Weights of a small GPT-style language model, trained from scratch on English Wikipedia.
Architecture: LayerNorm before each block, rotary positions, biases, untied embeddings.
Training: a variant of SOAP for these matrices, 449M tokens, 3425 steps.
Each number is 500 + 50 x the weight over the matrix's rms, rounded and kept within 0 to 999. Layers, rows and columns count from 0. Numbers have three digits each.

# layer 2 MLP down, 576x2304, rms 0.113, rows 515-533, columns 864-1007
493565536524553561513430491529588565520462538463523477571425552505502524469547522456445497473564533459334515522505503538559453499526559545490506540517402494512464471580489439539523440445508493425549331488520542516488497470482515436531389485448477474476513546510503414626495443582510504583503427439465450429529418526535506517465526378524377503426469497497333533490583568550571495528463516422518575455500508526449554486476360567474558
481491512476551536420462508505522540528478470463438503544494542480456503404442533494512402469533533581455441446365474506486417508570500483476457506401498499460488485552577491410445511481605556481493487565430593529452492463393511541518489498408516539495508519477451526476524553480550557523472459545471537448497497437495534507498531429488451596552541522604435620427530535609476565446485474481505451518528498504553522433482528519593386
556484464478489453463527466548487483513445533522503489481478483612409506356556527535518586503477450520518504557485588501399540542516498531512509503539526452589550537541364465434512491506565528475557471458478594483446468574448464480454473415560498474487502490481529432496472490495454564464494543521531432482493492488467473476458547430504456471515475467453501451530548523492556460524545605466457484384478529601444537487528394449484485
485534476499440517540466452476602500536524438487442566524499444572498545521426565518465516479471492550379479523432425490541510549560505454471445591432512520457513520496544501573486535481531579514569529516491550458436520465489512478569614511471425515475447494548496529480499574459501542527486539594482549530509477501434489447535484522576474518394511536445533509546588487522401451525454411594443505488527530537423516534476431499467537
573507469415510503460402463500635494550534586438469491535448504455514493526525610547527607454503480483511566523535456545482499440503489546454524583557522505525475565498486580408408526579520587371593513546514483558470472515435408431502533528518470515473416543631527536517463500493588541373520484416661527552436516492490516527521571478561479496612477446457488472588462521500538487449431544513539483574454515476517427475461418509561546
487471472539330463381534462500540505539486450487461520546535577545363597555539538492603532541534501507480432431543494446583562497452592523571455486474445473479507576448455476487575423492451522467515485510478468514433444413366496545440500545546397607478426482538516516435564493531500471475492503472587484594443529559495598456394453550492570576508485513463572533509517471477479513515461432432432468439491534459435468392469448511395457
487501452588466580510554534477536442449486430566617482588526494502535552546459446597593519428615366566450435558446515524482428495468501500469452596539397547453471510473493551448497446541544531433486501557571627553491550494523446544486560505555456373580501598510523473518503487576523558517526466459559510594532484460533480499505516474513511590491519487470396514504527492467420463451456441542392498499483488542524507553592491442411573
593585480510455518492434493509456547479450510492437449572473487511449509464545549423437494570514588522405511589467560493481419587460503530653450576494524463415504539483439536469472445477523429517435497510530549547436483479544466528639528536514496351533445428579519536460558529519482567585394511465467447565477537535457472460515395440485494517503420451580563550438534553543473544480450509484445517501433540499435447456520454450538442
453489510557578535598561522505485575570488462486477573473458495430467504454560515501505476497490486440422567471447537490410521507528424475387643576394506512492413609463451441435575562501486536545562473478489546500485535532517450501467538499546530519500382525487425402501520510529444504482489441503548570436452505537491529539516502482542498495567456487603506378500471532469335544433437451474468506549539580441500536456517441500426405
594490474519529597580574462356473468503535443416553487593500499499585564513495514492434515439488486464464468522482507461528524525510464554497460531552581463477513456534466526488557400490490575528464617433511488519525387541495510546437547372553552508377556466424563542461479487505466440491496538371517525500557497510389522468473494524598558492498462481523508496570488496472568500439477537507481477496548559505571407517511411505460588
552494431475461510357499563521532531427501460522487457477534467556465551498494516623493479474533466393521462489518503480443414467522468534519535481399473527524476523521449500510484597594498474500549410531466504538450459525526480515484557532509492485541510492497519415487541422493482570428502537532507415381515477562526535414476551444517492541515510488555577454586495437470491567534476562610434517442575546450446420536450561660522504
564511435461424412445482491525475508539566504517489557506498430459583470517535537483597390522488379550505535506542547480520491487495503486462524439578466464434463474579462488455586541427501410471524505537560511496431576532471387549487468480487492519433548504512494572481591523482506417447500518465495501677503532403418509438497449551534534512555439421598601478500521519494331371506450465631497520422542422578573562598516507484479561
438471540483490469489567530550490501451619537510433486525530565507451553552486516461547511437543519520392486432552465445486534501573417470478512460499506556457504538545527495445554559544481563455593425458496511529458456497463491560497543460338386489447388491494476473558450427527553529563446502413478539430583519495472413501535460588526565443603457556532521570511628533483492503578392507461376453502476504479513544379537458503541551
518518418481506406446528464492455515501451526554457548481503491525494513513447501534463572510455478484587484391527520536419433539460488462530471448521432465500438433506411502465525448486532482454508540561617458575455445569496474510422450512439512469461543485555500454500491449424511525521570515548510547488492413444526494450509499485526516491430602515473503511454426516492468535561458493507542519520572504465516594449540482445467491
496523510505450463429543504481528494457486473406481536370440470526538509468552387521479505461460546468473588523508447554430522502525493507479503572466460570397494471459515593508643501584455507508502523560536467501564518498448516478461526451558477462526500544344440571512615566534554496475461504476501518506496496427501511442428428546581530476553459533481522446487455468589509479505482487478459522562478481447470607571475528514523417
489507466502544424602417441552526539503620417529533578423484458444473454514425431469432554469500479478518465554426537509354497544510496505487453508535516434496565470510466493390535413549520591462540467408552545496450532450527541502526527459417559499469521472536534438463612574500514566396561478392522498581489489474537478473499512473484465486487413468570447478464478494468395520442507397486617472505529368467561525504533471535537508
537396447447486531508518416456535478528515503493468483457539573510456547584473494516460373382445564507445470472570558509487435455441458484488475604461463486424563502521517464496523527506516495568478455521562516461444438606538535461517507498466388453519566529549585505576461495533553534482375461435541461523516457496538465502522497452483466517543520568434518485466521534561519436454413464464552519419466562518451468492511448494450473
520496517542474525548417528555489560499546474553528497513484570507469557424475567623459442597475478594452560407524565539631573540471553448507563516469573516554536532548513530525390560439484543424546488480438485526554494398578519470500510425489585545523585469476398455523475597386588471542486529435556462481559472401576450557505553511582463547550487562517506460569578457507560530538550478464424532507510509484471556470495512537547539
470483423614439508461532500522504472558499509561451514566488555457521507554411559490517484475502547478466509477528504406437494466503568502463521503508443535461459539448472470531429449495480452479555534543518503437385561478547524465535412427494493503460442473559446519512487570504470468614492458432550440615511444499461549465404531510527501526519436471553543490508476531484461497458477538540493451519523460475447500453523412498475430